Weights of a small GPT-style language model, trained from scratch on English Wikipedia.
Size: width 256, 2 heads of 128, MLP 704 SwiGLU, vocabulary 8192, 13.8M parameters.
Architecture: untied embeddings, capped logits.
Each number is 500 + 25 x the weight over its row's rms, rounded and kept within 0 to 999. Layers, rows and columns count from 0. Numbers have three digits each. The size before them is the row's rms in percent of the matrix's.

# down: layer 9 MLP down (transposed), 704x256, rms 0.0677, rows 2-68, columns 192-255
# gate: layer 9 MLP gate, 704x256, rms 0.0716, rows 3-69, columns 192-255
# up: layer 9 MLP up, 704x256, rms 0.0692, rows 3-68, columns 192-255
down2 103:505491592514530503544474510485487507497493476517512504529528529449502498466516495368510513510482464522490480457530515503491505521533503492489498501497519431488551515514477497476511471481484496
gate3 097:477533525516485494521477494506518485475519467511505490470490491498516501501515490481499473508503516497499520473518474508405518450529459514500496452489486496473472503461543527507484514508471493
up3 098:563502516525461528482514515492521482496507548525477482518543569484469497547518496513490489500479497528479506541489474495461500475491504496517505453503533503481441498511524515530522491500481462
down3 098:529527487537462553477455503549541466492465456527525506523510511483519436489476483512513476448497535513534485478515491504472502488535495466498527528480515480469512493492494549463515468527481500
gate4 097:532495547508483509501526488481536468494501483475479535402471534488477519522482483484506525510491479508506547490504508519481506491494478552497512502485512528527530480475509482464519473483490479
up4 101:526517490495503513469500484486523572540514550517476491494507507509537493472477487482521497514542506497464489467481500511513497537498514535502496477537475458513490536502541506477502534519498502
down4 098:472490452534504524484487520489533498554504510548494488479527518417480551457491468571500461440501506510493509520531510505495518491481529502527520502439526524526511491507479454499529485497488471
gate5 097:490476501480486490502500495474540476530553516520527459486473540483520488529514494491512500480467487513534500517502500491495515544481499491493484483514508468484501463498545485519499505505462478
up5 098:471571469494459497519508481489497557501530502498488482570506499492484530525470522500470512520561500501519520499477528518542489545527490468506440429508491498469538525491534525474526495461470470
down5 100:478513503497508499527491493567549475466449525498530483545513495492540497458506483516512500468515498492486492478458466504487481496502533514558512535529511486522541489439485500493483500510509520
gate6 105:496509525482477511471488497458509475485452506483477488503447508489500538458500450488501511473563494487523480546440479521485477537503538462482509519486471472518510543492539503497501503499508474
up6 096:593529518513499534492480477503480451500490500509506506499500487499479499471494503481488512520480516540509480450497489492474512506483520526498489530511502499500480528513495506464465550482501495
down6 099:485505491554496487520523520486508570543527508444518471542478480547535529478527511518505452464485509492486510469541505480523501475458526502500468501542539473497514500498462538444481504476521539
gate7 099:496533515469476517511525455480483511475485512498530454509487502520503536496494455501527490511468483517489536525476491553484546493457505473503470532528473505479533517456513524523514510498483541
up7 096:470496488514492524460516541483482526503491492511519474497500518485527478525487495503500487541476503483507527494518471501480533529455532480486488471490535556498499484512507473498497487535531517
down7 097:481476455500451595505509497477484497532514452515490510507498527514473510507483469618532489523517531512547513491475489496465465492516514496505485448494540521505508499462553510502498466547480509
gate8 108:522531512502494514565492515506517493483502523556503455503486496483544519486539480508465475506484504510490463507545472536459532513486479494473485555533510491488501517474551483502505474479500537
up8 103:462494488536534542518483484445461516516444508487509526500530490523500483482472531516468536526524516486517501524496536470508508469485488449502451472493488518507519517500521527467531436517527497
down8 099:487520531505506514510481425527524533466499513524485484491478498453529517493543468399479484522481486480465475529498467539510512463506481502451506552516515497472477512500504472480483520488480485
gate9 099:505507504462527527524511527483493563485531493499484488486477550499464493518500464506480530495488492467479488477503500460548534478504514511535492495521505468491505554477529512526507469507553518
up9 104:492542499475504532538520471500496507491479496492525523536505494481479531517524514501480512493463518482522488442561473544424489541451510540491455471494513508455524477506474531514498493484503510
down9 099:486479603492483472476524483496482478512508507491532483481525456541509469533528510348512487497522499520476483479504514533525484531500484538501517471494508513503511474494497459497525482527506491
gate10 098:518472516457515458488487510481492476505497490504474461461498515485500499497487456518486505536496539527501505474454491523542502486467548540449541557489521448507510515471519453484487509522486517
up10 098:487486496485501485479503483521491466489485513523506531482491481499468499474516479493451463545514550540520518512512468479461479504521543473509491481479499459521496545527494488553499520524493513
down10 098:534498472510490514521471515516535506506497496524486494549483531523488460514511488484511527481493469475512523536473468488482504513501494502461498515494493543541476476476473507494499537487499514
gate11 091:532460522534511481512486499495503545468545515479536503487479455481504476468495509517496483455505518497483493501490517464518477524512480514534499513451508500490491526526499526513515487498491473
up11 089:514507485527507516531522513455456524490436517484484497500520538492529500562494522513512518484498519519480544470508501510500460512532481515483515518553498485474558529520523509470506515494517495
down11 092:474511523511509480498523520521487487475490457507480464511516500457526483493530472464509505495479447536480477505447525481470487502486504494517542520501521474487504488472487499493457484539492506
gate12 116:509543513501496495502488533532484475513514496500509507460454472478495555442553535494479482500495487484544488480457511499477507529475551523508556500488493491546484526476487477489540496481532462
up12 104:482521519494518519485540492540506469501494500487470509458490428519525511463461476491486488526524534510514488522487497515478531523512544530539544529497535491512453498465470470500556535491498453
down12 091:523486418498482520502454535494481539457486474503476481522523523522480518488481480625511516502522486494486492482507497444519488462503538486507478463513491495501489498525511484503488490515484528
gate13 100:466523495491503497465527474520488540501497467519519530509468500527494500478509478478485512515510468550487482480511509542492539523485534537483471488514454504522472511514495519448486464491476499
up13 098:491487491521487482536511479486546505510459469510454481501488520494484524463518481503495538495511483522504492488506479519517561452505506500481535477506441441487512499510508474431503489501472487
down13 091:530474343487507526508499556539525537508509540476486500483519512495467487568491512673475539489483511515519489486502500531495470459494494465512516492493492509474473476498502543481484493465522495
gate14 098:526500534503480487525440501469488510511472483518520523521477473521505496493472484477472449457499482515478486501547534503499497488509518491529479519504499461507536494525454501555512497468463525
up14 097:491492495475446525495490507486567502536491474505511513512527460478530523470529510509491525520533480470480506479500505523520462527501483532501529492496496511492494512497526521462495481458498523
down14 096:455523502563473493441510490509514498490511487489508476515520519498537512467498497482519500527531502529443473500489506451480483554492461485535470497495502461469513521512491500485476523455533548
gate15 099:459480528509457482518485499497528535532544487476484468444474478441457509466511510478518502463466549526502484502504499499481494513527513514468469493511484519485527517475526505496477466522526534
up15 097:494456508470524523495522500521503511511453481474486486475532480505496465499453547483512480498499488520474547486494539484490492518475481506464514503469541502544541505469478515488511538474495496
down15 098:506499445473485479471496495449504537531504538518507566505487505528517493474490519537497513489491577497497524473500545499475535465474498515496486463508509512514496505485530500526515506475491497
gate16 101:467544514519480491482480488500507465475598471500483497497505516519502515479541521502478480503482521472534525505543510463492501467502511507510536492562517507519501495548519486492513450509512471
up16 100:488465504520529441496482540518480502491478470464463506472493537484518498515545476492429532454517509482472486484522500462467511499511497459496496511519494506507501530502494512509499496526492524
down16 100:534531477516504467478475520519532491469459476504484524477505535500513499484499457543499509481498524503501478521492459496506480475497495526481525518531472581515507507508490546521507519466482490
gate17 103:540464491476495442473495544493490533480487499484524434488478529527534479517511519488519489496508513491524439481506526515530521490482454525500493508507462438519498493497490510540479488494515536
up17 095:548483496552523522504494535515527560494474525525526520512516483481500446501528503494526543486467517516492492497502475485492476491432498534508513455484507499514507465489511479472487524488503528
down17 095:515500414512476506482551485481485503544465530474523491530512494544492479480517523628514458441479540508511495490501516476491477441499487518509450567497477528496507499499528528496499514432478475
gate18 102:469530511475495532514513493484482507522535524506513497501483548467452497515526505486531500537493513495487459495546508504511490526506512568505555492489479494470568548470532441485491506512497477
up18 102:524471469533492515494470526502527502482514479518524505531477569517478474521539514494491495502519547566504566526525518494501529450494454485514458538494498512484444474500480469502504492456490552
down18 104:567479484501528450507543482510484459513516482521487518457522500518508500477516505492512552512499506550541480482495478518490465512528454523511530488471485506533528515487470462476527493529511535
gate19 102:469544486476553527486498533489510495504531551467511465486511498501471488488482527482482485447523463535482485493484535484513485508488491523452557535518510494517524510471512482492517464502520512
up19 100:521471509544512498504527481500481515549531512530484549492530508519483532531471497494508486500482508515462533511524500528503467489516502482503509504479505495497489457485473499492474531497490509
down19 101:512542536486473477503501484546511490545545538437484522504510496456495479495486497507508490483510488484484534506510430519524472518518501469512546528503499523514495491527496486492513497487543487
gate20 083:500481509465474510516478508537525474501528495521506467519485515494543505467507459489502511496521481473482520490550520501466492432494522511548515508529514506500489522506504515482512494467517544
up20 090:478508510458497528488504532496533502459484500476529475528541528472511529492472514533466459519494487481493541487504492535456477459499521440448475513493434530477495450527466446482458514503513541
down20 090:482515492504466501492476511519548497486470478477515498456507514551459506434524520466481509515513521490494471513447536526507525572538521507509525553491523529456497497486550529488522456503513539
gate21 095:526479526494523528528439501514509503481503481478492508492460487526441534512503467492496479451526499494542456519509469472474481499538510496469475520515509466514495530473490477469576471488517475
up21 102:511509508485504529502483539490498513500533467524504543532469479484447508511490488532560494524491511567508529502475465484487499506482487535519496547446515492486500532518511472519502482479551502
down21 103:478491523459515507512479494490508486506511549479500481526492509484507474466521516489489501515508491475525484483516525515490487492559536530474498482534489505498450527454491430485505476492530472
gate22 095:460496510523485448511523507521521498478537532483510482498495487518488509515542526483531508502520556482513478527492520522487512526517434501515527470529496499516478473492518500464494462451547495
up22 095:529525542495526461498488461508473543499490496458490472515475528478532461525533500504516462527538529496482501537470460512476468521512509523469499507546510496474470522502505466530476496451498477
down22 096:495492439495487503480501512504528488466509489483462459491536517502526500469536510501492468499523503458479480511467464496490485499505485503556518499501482503479438509478490525471492466499510499
gate23 102:485532507483510521480532507481508526530515531459531510506479504468436477479471539479500497470536516482492531511479470472528539498477537483542502488479456461486478521464531524531520506498533478
up23 101:523559502499535483501527490443458488507492463511516514478533517482504492503547509494480514508510501504471513516534502492457489494470537529492541463540549528522525503503525461511481469471500475
down23 102:524512448467516540487549504499536512480532460504488509469524510517539489458489475469483461528495468521468484477484489456504537475487532510467485503443447455543511513480486517486501504555497479
gate24 104:516474494481517489477540505487483482514525506490508469473433550502504502508546488499530495490560508467487518504489490519521518519523489465488453478525484478522515543518558479469517453486469509
up24 100:512525491548468474502481506515509478534526494486510507535529499490500522422509488516509549476484500467518504497527522560546512509481529510497496416522526495452539500553473505541488499509493486
down24 095:496490582507454450526506471514470514510539536474516501521502444488536502492447460442513489510523516532491485502492537493481493510496521538515493469487495510516514494471516531483491521489549537
gate25 091:446510509514532476463469541503520457518469499496497471503504535502528464491463502501507479475536463501494473474469507500467472533533496515525560492480474492529497482464508486516550466530506529
up25 094:491509478542485502499513474476438490542449543535515485466472506501501476527487504520485550474473488486481475496467468511524491543528502492533475499519467504505517499514537492507475478533465473
down25 096:487486471501525483484535498490471497499502494508518493511521475500563522490512463575506458559501441476467507464506507506501516510481534519493497455543493516511480509552498539513472525541497463
gate26 103:505531504468532484492480546492522518496486504492510501497482507509507512530516528486506486531503491434541500467482540492484494505468512544519480508523537471484533502488513453497541511430544474
up26 098:465530490520490457487513496412526473509533498517494500506526543493508501457546467530495502506484475501478546485509489525518530515511480484509447511510495481467532526550491475497490547508510487
down26 099:487502524504536487525476518470498507501490472445499517512496491491456505519479470543456494514461479494538502527505523517486506491505532485504546519555517480502506481481471494510526502506511521
gate27 100:542504547472543482521477519480519498462509461511508524538507479473506476527503513483498485492516513478527486499489512511514490530469536509522500478536476535515531504459548493546467524517521522
up27 102:552485501545510471517490495490522469501517504493527479551525475512473458518499491529518496525493527518525460482502498585481502537455513515484493499488497538483485509500540526496448489484515531
down27 100:527520486484526518506516470462542516515525479517478510520517524512534518490541505618501522484485516515489518496494499494506475504494491504494510539529509472530454516539523527501482443464514495
gate28 107:486519514510498511505554479499500487484450490493561487516511479541532503470501469483510484484497479514544491523488450491461460487454504547498526498561502495457543490508578481490522501492517495
up28 103:489514497464520483503478503553477514509480500505524507476530461499498515532475518512488487506462514471463518510502467514482567475444484493520464531476503522460488469512522484506506502490563519
down28 103:546523447483518491497485452517503535487510497482485490524510442493472547448507540508561483508501512526509506520528487523502529457489473532516471473516480454514481470504466480508502487509509474
gate29 098:447495523546517535490473524518462507499523522513493463526526528481539565466465498477519539438503504436499491495518477511483492513530510491515483510514520471494539472514516506490522486481518512
up29 097:527518498486543478511488521511510493469489495485423514489499461558490499512475494514489504524454504522486482502478443479504497547463473519488463526505483516486516527502567526501501478515525508
down29 095:509506594481510515539479505522552493520522496543504488507519505506492458463487517463522490528487492518454495534465482542489503511477492469489496519450469463498461491504494517522500483506488518
gate30 103:525509540531505510512538475481476541497489528539522494493499518518490529509547490484508518466483493497478489504528485500500458515483499506493512482500489510523535516537482517469493531525492554
up30 101:484541526482488501464502534483480488477500550457505523482491494495516508505508561477478500534525564483520474512488516488502472510511530424533508494483473516530484502470499497519494470521492514
down30 101:492522520477508502543517435524518500535492545537497498494524540493503516495551508489552467516492522500523494482534486524491468434494536538515492522464450503540482525472539465520516487501512532
gate31 094:507524552517485516513482502469504465531488474488513520526497482515520512541550505496505502463512497473508496501475524487533481528462493545501471514461501507503536537479527489496513501484521519
up31 094:494457467505483510468487499541507494529481496502519474512527489521497509453468516487516527486472511478470467502481504475535503483539480481549509482520489479533465493517499498482471518529485458
down31 090:516526523514529469515516472492506523490469512519502495484496506489483511468528535322521507517522491497477473553495478476503523535487495475503492508541421505462517502494510505556546508479480482
gate32 100:492514490446451468505505526518512453486503476441555483484474492497541495519474482503520420514512525477531508503484529497472528490494509466486493483478464512493502520476475470486510480454494481
up32 101:505520513500480527491517526547465496505454506493492465502521545517470449477524483495518501509503482505512465546478476529530502505497498514472539459500499519472490522492484537513521525497513501
down32 104:492476404481510478502538508501482472517553501512486479498519492500509500448510518544480500497477487523485487499510477488509506490533528526489479495466490466507541519544473463510473542505557501
gate33 098:516472580492473515519490520518447509471505474501508488504468474542439488517476466479511475495498520486490501518488504490514484494527509492503546515505466534499510516512471473489546525508501485
up33 104:484482492514527507502516492526503511527488488505478505522501509480514465481506530534522546527493505517456534486485520493528535485519508470425476508478528478514524488524492531468477494536489502
down33 103:505508523526518536527518471528502498508430499508496507538517482451498501482535503322508504516484493528487475467485496515485513502518511511471502498470502488454518533480509498505518489484528519
gate34 095:509541528473497513504527548508487510518512466528520517505495536483464499457451512511544479476476504540477538537464515510496516440495494508508516518506466502525496489490498496523504519498482468
up34 097:517518503510520492471475535524505492474538494516476465472537480503512503477503478491503512520468485492437517521511530487517480498492507521505462523467530498482480448533484520528485527477480510
down34 098:482497432503495468504503470499538482454504518487494475508473497487505536431492479538475494501502532517459464519491503484497468499538522540487470505528527504502538497496522528466536472504510503
gate35 106:525493510477495489498548531572455506507497456544497491504489546515478518484512538495531477481483479499507515493521539446522514517464478495492487509531479474485513509459494513494544472442521464
up35 103:510533502478510524516538512507471506456526519497467500493515483432466525507540539494525512506476460489493506496517511534474511478510472521479480491540492517488554466500500478483494500505492490
down35 104:491513567492508523472547501562483505503502458507526493505480492485496474545513481474479521463488482503488491504487480470491475477499456467476506523542519541489510454505468541477494495506496549
gate36 101:486473494485502525531505469506467466477478490504513461486498496508524481498456475487536512469519461447503437493488539498508463485489497486486520515485520485532546515485488489508542470521532457
up36 104:516440502506485518521502463529509526522497431479537539460485505548489480481536480483475538538509463484537524459498460525473513487464484505529509487515493528488522440504523541531512510464486460
down36 103:474535540444540479516473482527474499515502456443522500504491531527524486497521471441532471550476464461508514499503511442520454529519471533479484504484491487513508557500536502486523509511504505
gate37 098:534476539503480490493484489482497520507490442509464489461529459560528471486460535480493508491515489501492536491491519515519454489484487527522474503507489480503508461506514510482525483544509516
up37 100:464535516488499481479533550488445503493533489474507497557493467468534511522493482513509518455492508495498497470456484481504485487521515499600513499487522548466466507539510542519471500531503496
down37 102:513532474509498522522482502511505488482465497495464509564505455476505515519445501536490493463518499473505521524506523493511479503494502542499518522506500491528514510505521547502540458482503519
gate38 097:500518530465487439512505513508503481510481517491508524505540466482538501511483475510510487498475511506472528487526505494523515530515517531487483521470525501496566494466582486527515499488507533
up38 105:502473491496459531499480511507491501484515507486537496448486508515530518525507541500477544561490496481558479480492465474488497515537535527491496523501493512534500518468525492510537536509471515
down38 104:492514539532504529488463473505507483449510516514495533494539521525495500503535551397479501523456513458490510513486502469494503522454493491446489514502506477517507503470462499490528540505529496
gate39 093:476497506467548490499516526485516480491494510481529463520507506463451514497469502521519458530519494514529483513480495488496483526499515491461487488460487497490565514504483528476530527520513494
up39 101:529491515525491538527474462492483502477475495489466494502541464552490527496534526468477507508524447486491530496564508481481568493476486526549491514525513467477488498529493525497477492503474491
down39 097:501531572530452499442508485519495552499503495475504511479506536513484466439550447470452475541512467480504496478473463484483522531511541497494499494475512525457537454481530489515486516479464522
gate40 098:472534517494497504501520494526529536512506522532517500512532517493519522524536505501492467513500505486509493464499528524497497520487550540498518485487519491495498453511517476493494525459540484
up40 100:473489493469451483504484529457480540502470485526518509486468469484493471480539476498496479478505497522479437523471529498536526502499532452495553493483527466502460463478470504465521523521511474
down40 100:469547567481502561503483444519503475486493521477512535479489513523488514506533496416493491488481506503522487461469481534522509490551517547467475508512508496480534516473538491469479485496490448
gate41 102:525513539516492501495508545496541497463498519493517503507469511470463487524466481487526479477507474513492481521476507541513500451475488506513494508532521506509468466485514502513495509489494551
up41 099:523508495529508464517449451493504427509498526482497528579512519487454490522471523507516484485505505517516536509459495491507518504500515499497534502470496492486494458537491476443470541481562473
down41 102:512484518539511529508536495451522475482517530451484504505536475516553521510504532511546520484508525480475474467458492496531481499497490504468499485481495489510499444470511526478498512500504506
gate42 101:452499530431454468503528504529504561475545499462493495463433498483440517518488506480490477487510503498509536510511521469535504528516518522495533501508498480508488483478541508520493453502504503
up42 102:464487489474476508502520520484482526490463526507490503503503539510491449498497553524507511462545528498482499501472510513526494505473475495497513519515504507485452497550470498447487488509500501
down42 103:533500459462486492485501435507510477452484516509499479497501532493495472506488531584553478461483552526493518504480523550463486504524492502548509517505495533474493505491506522532534495477497485
gate43 088:510554568518463486492490448456480540494496488552475468499488520463469495490484529486532509470492509517494498489497499458482510499502515489529511485459500512456509499506507463493469573485482508
up43 095:501488506541498479434535454513517494504465502503508483490486498486509521471506551503475524515510503498446563496519510510502509499516450484530484479531504440501500494507505498530497479501490510
down43 099:514463471498512514469452524504483494509520529500489482501534515481488477496476507689487539492503482508532446451532486517501477496467512526531488492492483514551507501524468512491502537478483459
gate44 099:507497526516508491538507543494501524513504528497542502485452502541478495499543501486513510467451496498494495470490477498543495525499539504522520527494462520481521463461463492512556495495480485
up44 104:454489530500475498534481487466527516509519505483465501531511498497520489496496485500487489521543502522455506514510510502466498534506495481492497484519525519479540490528527463485519481495495477
down44 105:513511542501469484474477498489486494488488487517532540497479534525507558468518496412538448469509461531506502529482464492499501509500541453513494492470516497500509517506507478505512530544483508
gate45 096:475493520489540496489519475465485475500542473458499531485530494487494478484474491510489492505507506504485532507488499482493494470558506459453497539509480527543531462534496538500541478475479504
up45 098:501502509521487519532503523473495523524538462553520532520476478479492518510474526516504482560476493526522498524498491490463507459462509481475542527495499500494543506544465455503541489476520551
down45 099:550478466509477525473505493481483510524535452435519475487504494520522527516489476641506469494483459495514502517518497490510500487491496488490507505504507493506500489523455487473477512482532482
gate46 098:506517500536514481499503549492488536488505484466469491492494488453510550461511516510485445465490463497504496534499516535505532500483468513469573495503477479497504486489492473525481477532582509
up46 097:509494497508534525474555454490471518477511548523512479525545496507538519509491475528518489528497511477496506464512511494482507500535510462494481530530522495505486500560505538478482515511500521
down46 098:497462536497534493497491501440492497507550531549476511505514477482512502525484476463561470515489461487494524500512477473514460551481479526463520520502483526533510454540498465488503499510488517
gate47 095:520520532547476502487500492513489486525478530528488511513500553507480481518509457477544497498523488483535546519541509495475493470503520509514505490527468525499471511507513515512508471489517508
up47 099:517452484536509520486476503475507491487496487492466485491523501546516502516470499513503523496497511533458501517485488536482495571510477522528533477478480497493475465505492511546474494510522510
down47 102:544474545490534462479489506494470486475504483443502488458505481517427496507486490570507493534468479495479516504495504501503450513510476500517506435461478501548501444513486513512467537477512507
gate48 099:487504565443508529525500507537538486482485480497550524516504489509489493463483496474503498520510490538467540479498533492509471506499533512509536504478502510538500516500481527492539491484500539
up48 099:492489513515494493534494484491500487471521497482546482477524494531485484530487505496505490485473467510492462508464498477484504524526499479476459505468523499546487487509466540478457526528465535
down48 099:499501609515521501496470509460472520453526512510512521495505467484507506503501513528488518485487484521470487512512464533530505483450456511492524470512475521498449477552493501474502509516531477
gate49 107:493475501525499505490507512521499539497534501480502438511495509491498515480516557481484502485484471490515525504554506518494504483487514473470507456487524510518506494490508472493532487499533533
up49 103:505520484497553518467507504508519491485508523493486497517474475526473519516496481482469509509467489549492519505507452510462530520494472502533474512470548549534525502516521540492500476518507466
down49 107:492548472498499487517553498510474510505506490526490501488490505534493507526480483492499457474493496494447501529496514483507475506485493504483472478477510529557519539507529501494518507477478465
gate50 099:511482522515543514523514503461478525510515475501485482471519486489499519475515486504496488445504515509508502511539485516513522491502560514478492526489489511528539505514479491528484481521504486
up50 099:489476474482499562537506484482537501491470506476468481484479513505529453492487476499455500475514470467525556504475525548486505493510511544499473529493505485473497511492524487419472475488491518
down50 100:463488530518509505497496509498526468479549486511515486510557467475500514484468521573514494453577510488525480515475520506449528487479517506536492510514471491501481486486519524506513460516503528
gate51 107:478521530540476528469503504520465516527494493460507503501505510541538556464491530467487494497515527513517451482479484478474497507483485521560520490512511492498512518511485445496519494506538522
up51 101:478509481515498537551517527509538520485520483457498473522481541506502524478470504492514448538479498546500460521508545515496498491444483470460502486497482470508519487483497518478506504472512521
down51 103:481487567498512470526460539503529522523495477472449483527491491494494546495520518408517476488486528493496492506489529521467455459496515480542500467474482447474475520481479485486431507498440507
gate52 101:481532499512505485508524506482507495488541483467484491452505505539492533460513547506529476472498505530517525496500482512474452479522556462452465486495474502480487452522451520508487508515499479
up52 102:474531488505501487455532512503493548490525482441463495509538533557501518499501493507506487501497463538473483486480499487488482512514508495482518464529446488512470534532499523532506515454491499
down52 098:538503489491491487527501478483470476513458540500494505504459451505522477509513545578497489530533455479511509509466445516513490520528485534491475507477483486517519491501494501460470487572477508
gate53 102:530519507508529489485533523504466476522503519503478499494502464465482517492511523490528514523496512514482533491501486505498518510476519523466538502523496500462519456462516524477477508474549529
up53 098:515510500452526476500508536498470476474487498492468508498504550503504477452503517497529536505582511487519528450504497493481483459521500519531524540511511523498483501518451458478456528459535494
down53 098:484512343535457514515514481492529482513492504491467518480455490494488498503517485555484464497541514482506525489530547508506488468497492501528547492469522473461454515503463494516490501509481484
gate54 104:514518497494506518481493510476477473479494504495523486533486527475491545471527524503495468502491478465507528513504517543482537532502500523499489512476478493493534523519538475485444500535495494
up54 100:504489495491495492514499525528501501561506469559502493555527475497472510440496503506513478513474472474503551478517522496571465521496462489534478476468538544485517455480508500507469480467473495
down54 103:535534511493517446507460462523516477509507501497503506537492485542517473489483501493537507516480500488506451465500440501515498544533499524509512517516546513548476521473475476538499512534477545
gate55 096:508490501519496529513511525468525549506483486460488470500465505533514493515506488488474488470504457478518493491487509510517530527490491495517536527496535479552522496521535479488546485478530526
up55 096:545486479505465493470484463503498485515553492549482474518504479514515537462532483520458465510494537526522491549536504545512495540481522504511537492504512465488500488502477517455475503516528455
down55 098:493518577534478482462468513484510530460530500526565558473556509487496483476486523509482487504475516507483493471532542489480464471508519482562456504496478497508494458493526525511483494511529483
gate56 099:515501537491492496538473518490494509486529487465508532508448495512474483495482512455510504468474501514472493549506504491504493457521488479488472494471484477487472510527484459501523511519501507
up56 101:494547491499546490510547530500549470518499522518509477491502486488561530478480516512531499486490511537506507500496514500420535482528533465445490522507507489466470518533513507469468518532512482
down56 099:485506531539468487511528477503530572519511500499506507522491486526581531484466518487487527505480482524481457483534482484464516480512505533515519519520485484487513502493475458511480466510516470
gate57 091:463518515517457496468532476493497509503516520460505505461487506524468485508499459467491498489481448486510523512522490485524504501483504525489505433469547484473479510512487555468458458496469527
up57 097:467490481520505458486515459480513410533475518470525507532488527527511520493474480519497469492469496471512519506516537495467504523479494475503527490511471484516509508497509477463490507535469501
down57 098:433509526492474541501520534491484489508482500522451506441488469477519489524510471554495486482520516490517506520521512483482534475518521522479483522500508511479487465453516487552470478452535509
gate58 100:500484518474496487507503474492515503492524496508488451451478511471488515455481530503488481471515465490438491524486505508457489528478515520540522532512473518518472517480489464469453480555503519
up58 102:509503501504527470512499557479506501551491517486503518456509490454495516493528491495510519456518525515489491510492529471517499519514481520520513526495507510533458467504501534466538471485539469
down58 099:512523572482492483507512479509510515514483456544494466506524434536463508483519522420470499515442519470462512484480527501482509494517519534475533477501483525516488490481488498504475525543520499
gate59 103:489504533496500456536503478494457491483509495555522501500496509510530527490468482487497483502498475516487514506533496456476494488483525487503483500490485491508497518475524416487509564504559503
up59 105:468571470562543468504519501470501537510526476482478536519517544514474530464518482497518557502514470494516530513499517510491526510474504495532481493509496512480496502476484515524483474452490530
down59 108:504501606526507500502497526532488495478513506504522497414554509508470490504498516401483492504505499521511516510490516519493533513479477495537491458504485512474439505496449422507476507509487524
gate60 106:474470530482529518517488504518488469474545518460520487504496505505520495511516553483539492473505469460496472475490515504543475472502461502515481474522473512500511530537520527485556517529530480
up60 100:456513514495483498484529506531508509487459495504520524507422520513533550522471499496543490481518525498491517499496442505464505488481514474483505518467536478524510503538530473477479514488542522
down60 102:502523471479477487444529427477497481499468484453523518493508518549527545462456508538513454486485498529491514458524440526452501484500525476494535525504487481528525545492462501487519524488531514
gate61 098:508492541485531507527541480466537534505470513522579441462528497500515482491504493502497477478517480472509508520507482537480459493471477498503537500528504503486512502477494510517499516496512507
up61 103:513532515492512477503496504508530507510501496536488567511501480518531504503519471459490488487456501489534519523543520490479462463470498503495507519494497484562466464497489524532470472508492489
down61 101:550489501533520516516489467498534509503466478515488467494492498566508439499550519487513498512541518505485484475490513473501454559543482487489526510515481496519506505488532512518480446487517519
gate62 095:519502511497518497487477489487525497499484505512506496513522516506500482517518488501497485512482472534510463508535522511537495471506484527467479457497542471472498496467495533473507479475510519
up62 098:524505498533522513499519504540517513501508497512467492528507492523479568451444509503522495511469468498496494464497496525481510499525550471473514527518493493515522493465498538515427510487512474
down62 098:504447525480473522461473516505481540478561501454490497522534528516519518529501492455509506492493495503520512543504518462484473469492518503536483490518502512488497494541458500493509527494503499
gate63 099:493500495500496493500498551502488520475516516492515481484485482470522569507481538495481482503515520512500524493507543486502486492476483486497549471513497522502531561491504468499553503488494487
up63 102:484504485496529496463532498482455511485515467486532505480502494490452506464481480515485465461502504502518500517494507507500443530517552509501547440510496521487503494502513499533512470499485506
down63 100:489504428538514500490530499495514480500479480524509498481527512453462555466476521519451532506468482499540528488469547507515504476471514485466539525496485535489512501532471471487490461495513513
gate64 097:503450502513544526524511508469489505493465525485500493443483469544512511495481535492484510484486470499524506483549526499485519497515538494488513463480475498526498498518504491487528523556494544
up64 097:473479518495502488463535534482524537460492492468523524523512483527523512471503497481522504512484502481519495455538542510502477474494533479498485509528476552495495509490504496489532520493490569
down64 095:532504426519493489501522439477495508492484521520498547512475484512490444509496507525480471512508505449513518516443514499538498480508511543476553557528511487477493471485476461478515460476504503
gate65 097:522513496492525456528468517462476472469506511497494459480474464573536489498513475504510481505498526503478493548471521485523475519509501501503496508544499504502506503458487475496470499490459486
up65 098:504475503527528507488477514518537470494512487465490498479510502498513485491468500502518522503512514467476469564470489555489482510464485524543474505496499536518510478500548507495497507518512527
down65 099:543499474507494490522461503551513504493491460511498490511526512484473500468478481448530526440535505516544490484485504526438488531456490494530497459482421489480508476476466510507500532532484471
gate66 105:486507508490521516500537496491475462514497512468512499501502480496493525501535494479560511493491473504496532533497476512512528562524528474492519503507503491519512452486548492513510494438490460
up66 103:511462476522515549519569480509469513502505508480469523499525534460508519494529526508517538490507553532494498517512495515533530463549469483491494545486503476478520492476517482448497501455522495
down66 103:501512430506466494481532525535453504527506483500455485461480552537475484525491510562507465507487532494492512506512497477518506501514522477552493470485482527481501479496472506504495537483496520
gate67 102:525511503464471510500461457528515476493487503501498497512494512490489539530510472532481439529514495511507493532499463499496519486566527542496508497493474521500481510473496526546500475471501490
up67 097:477483500543518535454554528475471518517479493504549541507489495508511500508512517482524548476462502504458483500494505517481490512468497508456495463476490507435505538500530523499476513486499506
down67 099:541532529464459521505444474545499510535528519483522468516488485518495508516507515456474474549531509488546466490528477472524516496492509490493510480508485484461477481462464550480501483511470466
gate68 107:490512515456485506491524524495535483471506567517511487495505516517508491501517507500497496494532489494490527537502512518485448493474506475521473504475445563465512467490465474515490471517523517
up68 104:479498490526488496538537529489483537499526490546524439467502459477520501511457509480515526487496483538503520505497518510541484509492458493510519497523507533505502567570488536527501498536515505
down68 104:491513547452491441544489507527494529481494549537511451519543519467474497515508562394516501506481481494463468464477514522487493488509483493467458500498492490462487514472474520507538455493537507
gate69 112:467484524494473503529497491455515521545510539491562495506512482536504571517478509460505526455483458507509465515497466552538505466508480471501483553501508499494449458494494503495500515490515506